Each number is 128 + 32 x the weight over its row's rms, rounded and kept within 0 to 255. Layers, rows and columns count from 0. The size above them is the row's rms in percent of the matrix's.

# layer 9 MLP gate, 640x320, rms 0.0806, rows 45-58, columns 80-159
size [ 99 102 107  97  98 108  96 100 103 101  92  89  95  91]
[[177  94 124 205  97 148 111 135 124 134 103 143 142 161 115 121  84 121  80 157  91 109 117 175 130 121 110 157 111 154 174 132 188 128  87 114 122 128 160 161 104 140 147 171 121 116 152 182 110  62 111 144 122 150 161 123 158 135 128 140 121 118 102 103 127 140 192 116 114 168 146 119 135 117 163 149 105 118 164  97]
 [126  81 143 127 139 100  86 126 153 130 137 189 186 139 117  83 150  91 138 143 166 132 144 144  78  91 138 156 162 131  86 147 107 153  86  79  92 150 125 141 155 116  84 157 119 160  69 117 104 103  72 109  83 138  97 165  83 147 145 127  86 134 130  82 140  92 110 105  93  80 158  88 124  76 183 115 135 151  78 132]
 [145 132 168  67 141 104  61 175 130 127 143  98 156  98  74 190 105 126 125 171  81 180 121 154 171 135  96 150 149 121 177  87 132 122 122 133 186 110 169 113 100 115  97 101 166  75 119 171  90 103  90 162 120 102 103  88 106 121  64 154 180 132  69 145 164 107 129 152 126  77 107 118 166 115 101 112 158 140 146 147]
 [117  72 149 155 128 108  96 155 157 146 143 131 182 112 123 125 123 143 121 127 104 116 200 141 119 183 135 159 136 107 153 147  41 106  82 118 128 140 119 115 145 164 188 129 151 160  92 132 106 153 145 104  67  88 115 163 191 132 157 150 148  98 129  67 146 154 149 127 175 124 178 147  57 112 138  77 179 145 122 151]
 [157 147 127 116  74 129  92 132 144 164  87  85 134 130  70 120 100 117 102  78 100 139 188 193 116 156 140 133 146 152 153  86 110 130 108  87 114 130 137 116 105 155 103  92 127 124 131 147  91 149 114 216  96  84 106 176 148 174  61 124 151  67 173  63 139 105 148 148 112 196 175 108 111 163  56 155  92 114 137 136]
 [110 113 118 121 110 130 149 169 150  63 104 100 125 157 132 205 111 153  90 152 139 118 152 165 118 147  91 136 154 116 130 165  80 182  75 115 115  98 119 134  66 134  98 137 113 104 127 214 100 129 105  97 140  90 114  70 132 137 130 114 130 109 167 104 139 147 172 162 136 143 185 141 152  93 101  90 182 110 118 151]
 [123 124 170 120  68 118 104 107 143 146 110  85  63  94 142  83 166 124 128 162 144 128 148  76 140 159 104 175  88 147 166 133 192 148 123 132 163 114 109 110 132 164 125 112 164 117 155  91  93 167 101 135 148  68 147 129 130 168 176 104 147 150 128 187 132 124 136 149 144 107  30 180 108 132 157 143 113 116  94 116]
 [147 123 120 153 145  82 111 156 140 154 132 147  95 120  96 112 152 179 114  41 115 101 150 112  81 160 103 136  61 154 202 169 126  53 121 168 109  85 158 108 138  97 116 103  85 123 120 170 103 107 104 125 114 121 173 163  79  85 101 128 100 139 118 114 202 183 117 121  91 123 124 140  83 156 109 141 146 139  89 131]
 [127  99 145 151 113 169 139  86 119 147 117  80 196 109 162 129 120 157 110 116 174 147 157 152 166 137 136  82  70 149 135 121 144 192 100 184 148 102 155 143 185 144 110 104 123  55 171  70 192 161 147 126 164 149 177 162 134 138 139 170 215 155  98 111 105 116 128 156 127 139 121 148 100 128 109  93 101 190 147 100]
 [ 87 162 131  91  92  74 136 149 142 103 149 118 181 142  66 117  93 143  91 120 154 148 116 127 133 123  56 144  94 161 161 123 160 145 145 102 159 131  23 170 112 136 173  84 181 119 145  99 121 175 111 113  91  96  93 144 140 119 184 128 113 136 115 117 146 118 166 177 167 155 184 164  72 164 174 109  94 103  51 158]
 [129 115 136 122  27 191 107 150 166 119  96 125 113 189  98 138 151 122 126 145 105 148  80 114 103 103 121 173  88 132 140 107 113  69 111 119 168 141 129 109  63 143 179  84 142 120 101 139 133 140  91 133 175 121 115 197 114 133 118 150 157 119 180 127 205  85 122 148 119 112 163 132 129  93  91 140 123  93  53 158]
 [166 114  79 161 126 169 162 143  73 122 173 122  85 141 156 164 149 106 199 122  82 121 168 149 124 190 137 105 154 212 160 117 127 118  80 119 102 118 160  80  68 100 142 163 135 149 107 194 137 114  94 131 111 125 137  65  98 100 121 155  82 123 124 193 114 153 149  60  98 123 134  74 174 131 174 119 131  73 119  85]
 [144 112  83  40 146 129 167 166 182 184  91 130 167 128 150 101 163  91 102 139  77 139 121 124 161 119 109 134  85 185 141 142 162 112 169 159 138 110 125 102 157 151 124  91 119 176 162 131 168 139 188 101 129 134 166  94 127 125 115 145 129 193  61 146 143 126  95 124 108 141 129 155 122 154 163 111 130 144  62  96]
 [144 133 168 134  99 156 109 123 145 117 171  28  96 110  97 112 113 146 114 116 130 102 139  87 146 143 144  89 152 124 126  42 131 130  78 153 164 130  85 123  93  96  60 135  70 148 103 136  93 101  86 118 148 151 171 153 168 105 142  89 143 144 130 118 128 131 122 169 113  88 108 153 199 111 108 144 115 130 100 133]]
# layer 9 MLP up, 640x320, rms 0.0833, rows 45-57, columns 80-159
size [112  97 107  94 106 109  99  99 101 102  92  96  97]
[[155 159  98 107 140  98 108 120 143 136 146 124 119  98 131 162 122  84  83 112 141 129 134  83 113 161 137 135 127 118  94 126 172  74 140 135 112 118 159 154 116 144 113 111  79 180  88 125  71  80  89 126 101 148 135 125 125  36 136 133 149 114 128 186 167 121 137 136  79 119  70 127 179  96 145 112  82 152  97 142]
 [ 91 153 115 132 122 112 176 110 173 100 113 119 169 101 172 117 178 155 143 170 101  75 121 111  79 118 167 155 142  84 206 141  92 120 121 128 103 123 130  99 122 144  80 143 168 121 111 111 123 131 145 154 111 125  85 128 131  96 124 122 123 126 133 122  57  82 105 184 108  69 111  89 110 165 127 151 134 122 144 135]
 [135 154 174 137 123 101 147 149 167 168 113 119 170  99 173  90 107 137 161 102 147 154 123 136 157 167 166  98 112 162 138 117 148  79  87 144 136  88  93 137 127 159 140 165  81  99 179 162 100 152 141  70 126 137 116 116  88  58 136 125 162 154 146 157  88 159  59 202  84 160  94 119 116 160 153 107 153 144 116 135]
 [ 95 114 107 107 224 160  98 154 138 113 140 152  75 113 106 127 166 144 131 133 149 104 149  87 113  79 108 156  67 138 139 108  94 133 103  78  89 113  98 114  96 164 111 130 168 167  78 149 103  79 118 118  92 185 169 114 140 178 129 136  95 127 154 103 181 151 121  76 152 112 168 108  96 126 138 130 153 148 124 116]
 [ 83 111  95  52 142 137 151 107 134 164 137 141 119 166 113 131 141  98  71 137  59 136 136  98 145 165 118 128 149 165 138 177 100 105 133  40 138 101 134 163 103 158 115  94 128  91 206 140  84 137 159 115 128  89 146 156 129 135 157 148  94 166 110  84 124 171 142 120 145 137 149 128 164 145 145 109  97 127 116 159]
 [132 185 116 155 109  83 179 148 164 150 147 152 183 124 138 153 110  77 123 133 158 133 126 136  82 158 135 102 150 125 127 173  98 132  81 164  98 139 132 172 113 147 124 114  93 107 111 114 160 105 114 102  97 113 139  33 108 111 160  80 103 131 166 137  97 106 138 174 125 186 134 126 149 120 189  90  72 153 184 158]
 [ 97 123 147  83 137 103 142 154 157 181 137 124  75 131  78  99 169 101 127  94 104 112 139 155  62 148  77  83  58 126  91  86  80 138 106 151  37 207 128 173 146 158 116 114 144 167  84  62 126  98 156 110 126 163 145 145  97 165  99 117 178 115 110 142 148 150 178 123 177  77 171 110 203  90  98 111  66  90 120 121]
 [182  85 103 135 144 107 188 166 146 134 163 151 128 142 139 153  85 144 102  95 107 184 169 116 157 151  78 131 139 138 102 129 121 153 193 107 152 155 131 102  98 112 159 159 100 150 133 137 114 145 111  78 101  57 114 116 134 130 139 105 107 144 141  61 131 193 115 145 122  98  90 103  81 123 121  53 119 120  96  69]
 [ 63  72 115 127 148 214 239 127 137 125 148 110 131 130  78  98 156 136  88 101 123 126  87 171 109 154 145  99 147 152 149 142 113 207 136 138 182 139 107  87  98  99 112 120 144 151 128 115 105 160  82 134 168  87 141 124  86 171 115 171 168 147 126 102 135 129  57 118 196 164 103 116 146 105 108 141 145  53 153 152]
 [127 138 108 146 129 151 152 153 122 114 113 160 243 124 103  76 135 158 113 177 148 163 139 157 153 188 132  90 164 128 123 141  77 109  68 102 146 151 144 131 135 227  96 137 123 113 113 148 128 134 133  94  86 126 173  99  84 135  81 107 160 105 196 137  77 167 104 144 101 132 192 148 116  51  77 107 130 161 109 108]
 [126 128 154  69  96 101 160 127 130 167 115 146 133 164 171 122 104 164 115 151 129 128 128  86  64 148  99  90  92 112 179 147 128 121 161 133 149 114 105 123 139 155  86 149  59 207 121  91 150 107 137 136  95 140 150 139 124 122 120 113 139 171 104 106  87 143 128 122 172  84  88 127 152 157  68 140 149 110 151 152]
 [104  87 133 120 155 113 170  98 111 133 170 193 129 150 168 105 170 129 167 109 129  87 139 168 152  49 122 106 140 132  60 113 153 150 139 162 121 147 146 125 132 112 129 116 138 160 171  95 132 123 155 120 186 188 142  37 135 151 108 129  86 145 106 126 143 127  93 164 119 195 101 143  70 133 141 142 134 168 120 129]
 [139 176 117 171 165 115 214 137 120 117 167 139 118 125  96 176 168 102 107 134 167 178 103 193 128 101 122 136 113  60  79  75 106 119 137  47 162 134 126 140  98  57 157 115 142 124 109 119 150  60 112 122 133  83 118 168 140 116 149 153 168 133 138 121 137 118 157 170 117  58 160 116 135  77  55  97  91  86 165  75]]
# layer 9 MLP down (transposed), 640x320, rms 0.0792, rows 45-57, columns 80-159
size [105 100 108  94 102 105  98  94 103 102  97 100  99]
[[ 79 130 116 122  87 118 128  87 158 114  30  70 186 184 110  96 203 119 109 119 197 161 188  84 111 142 135 112  57 158  98  76 143 103 116  98 192 170 236  99 123 115  51 156 121 198 150  69 106  86 120 152 127 152 121 110 101 180 165  85 118 110 118 102 126 176 170 175 124 136 113 133 139  65  90 113 106 154  87 166]
 [ 98 100 107 195 158  94 161  96 118  90 108 117 133 121 147 129 171  89 137  83 160 221 166 148  92 191 116 125 138 164 107  96 134 136 115 128 158 162  99 114  69 104 169 134 154 137 134 136 131 107 101  82 118 109 126 105  77 100 127 167 155 109 171  87 153 113 124 118  91 118  96 119 141 139 175 109 171 126  67 243]
 [147 128 123 204 122 120 148 150 119 156  75 133 138  93 112 134  57 114 109  77 169 105  87 105 102 129 108 129 138 135 115  87 150 160 112 150 130 150  74 126  84 175  66 113 169 116 150 124 180  59  92 157 125 113 150  99  97  67 152 133  84 103 134 131  63 120 107 158  97 136 121 136 164  69 110 147 149 137 147 197]
 [174 103 153 147 122 150 111 141 133  90 154  97 128 132 131 160 130 136 102 194 107 156 152 109 130 134 139 106 112 103  92  98 146 143 207 187 133 124 165 155  93 125 148 104 100 111  67 179 177 115 122 111 127  93  99 110  72  67 101 140 156 134 115  92  94 112 152 152  87  88 126 167 121 167 113  82 115 147 168 132]
 [133 111 116  58  85 179 133 149 104 181 104 115 169 192 127 124  79  97 133  99 105  60 166  84 134 154 135 152 135 157 111 103  95  96  54  62 133 118 147 111 150 155  69 113 124 159 138 130  74 139  94 115 160 166  68 132 107 148  76  97 125 144 112 152 136 115 130 138 127 140 164 101 186 144 113 114 161 176 149  81]
 [151 152 125 156  84  83 159 129 127  68  85 122 123 153 138 114 213  55 198 122 103 167 138  97 129 125 135  41  72 106  76 132  93 108 134 182 157 137 195 114  74  77 140 148 107 146 125 151 125  98 103  96  81  88 126 151 115 180 149  88 114 138  99  78 122 198 111 130 119  85 107 105 129 154  95 140 117 126  62 128]
 [121 112 100 190  89 154 136 122 121 130 185 133  88 131 128 122 121 157  71 160 142 183 125  85 103 107 123 127 101 120  51 127 161 152 152 102 122 189  77 130 180 155 132 138 130 162 141  85 119 159 144 131 123  80 156 148 163 145 150 100 166 128 117 105 123  58 121 128 139 102 149 119  91  95 131 145 111 151 136  75]
 [ 97 105 108 103 109 132 137 165 156 112  94 133 134 121  86 121 104 137 133 184 163 123  99 122 155 121 130 162 146 106 118 123 135 168 160 124 116 159  41  72 143 145 127 133  96 125  91 157 105 154 188 113 174 141 144 132 119 101 185  89 140 164 148  98  99 156 152 164 177 120  93 135 134 100 128 120 102 135 142 165]
 [166 146 132 127 125 109  59 132 115 135 162 135 188 111 101 110 133 105 118 119  99 161 142 114 174 131 136 109 114  96 131 143  89 177 207  92 111 131 154  91 101 137 146 174  70  96 100 114 142 137  91  96 123 105 156 142 103 180 153 167 172 139  91 145 145 133 109  75 156 154 157 129 120 124 143 124 170 108 170  83]
 [ 77 142 132 212 108 138 167 121 161  94  52 125 102 105 141  88 195  87 132  79 105 185 106 122 144 133 191 145  74 126 119 141 166 146 159 123 148 114 165 117 112 140 165 137  98 152 153 195 158 157 179  76 108  63  69 107 168 108 113 123 164 103 157 129 100 127 122 139 141  61 157 187 124 142 134 101 150 138 146 151]
 [ 94 136  88 128 121 159 191 186 143 137   0 153 161 136 130 122 157 145 114 147 140  95 187 138 153 158 137 149 122 172  87 144 147 185 126 149 129 128 198 144 124  99 146 161 207 101 129 135 155  72 104 151 202 123 126 101 111 132 152  74 120 132 198 120  74 151 136 183 127 136 180 112 148  81 131  85 133 138  69 131]
 [164 146 119 126 128 137  88 115 130 112 102 119 123 159 167  63 132 156 183 148 113 132 189 144  94 153  62  78 162  98 144  98 173 163 128 134 160 136   6  94 148 159 107 107 156 111  97 151 169 174 105 140 102 179  68 166 101  92 145 116  99  89 148  98 134 142 123 130 124 102 121 163 102 164 157 139 136  99 153 135]
 [119 131 168 104 124  97 102 111 104 141  84 121  87 120 149 156 172 124  70 131 162 128 171  75 128 140 147 164  89 100 148 174  88 115 124 138 145 133  50  63 138 154 156 140 100 112 122 178 119 117 158 155 134 104 127 147  88 121 147 117 112 109  92 187 113  71 118 149 127 138  90 157 145 110 133 148 111 135 137 119]]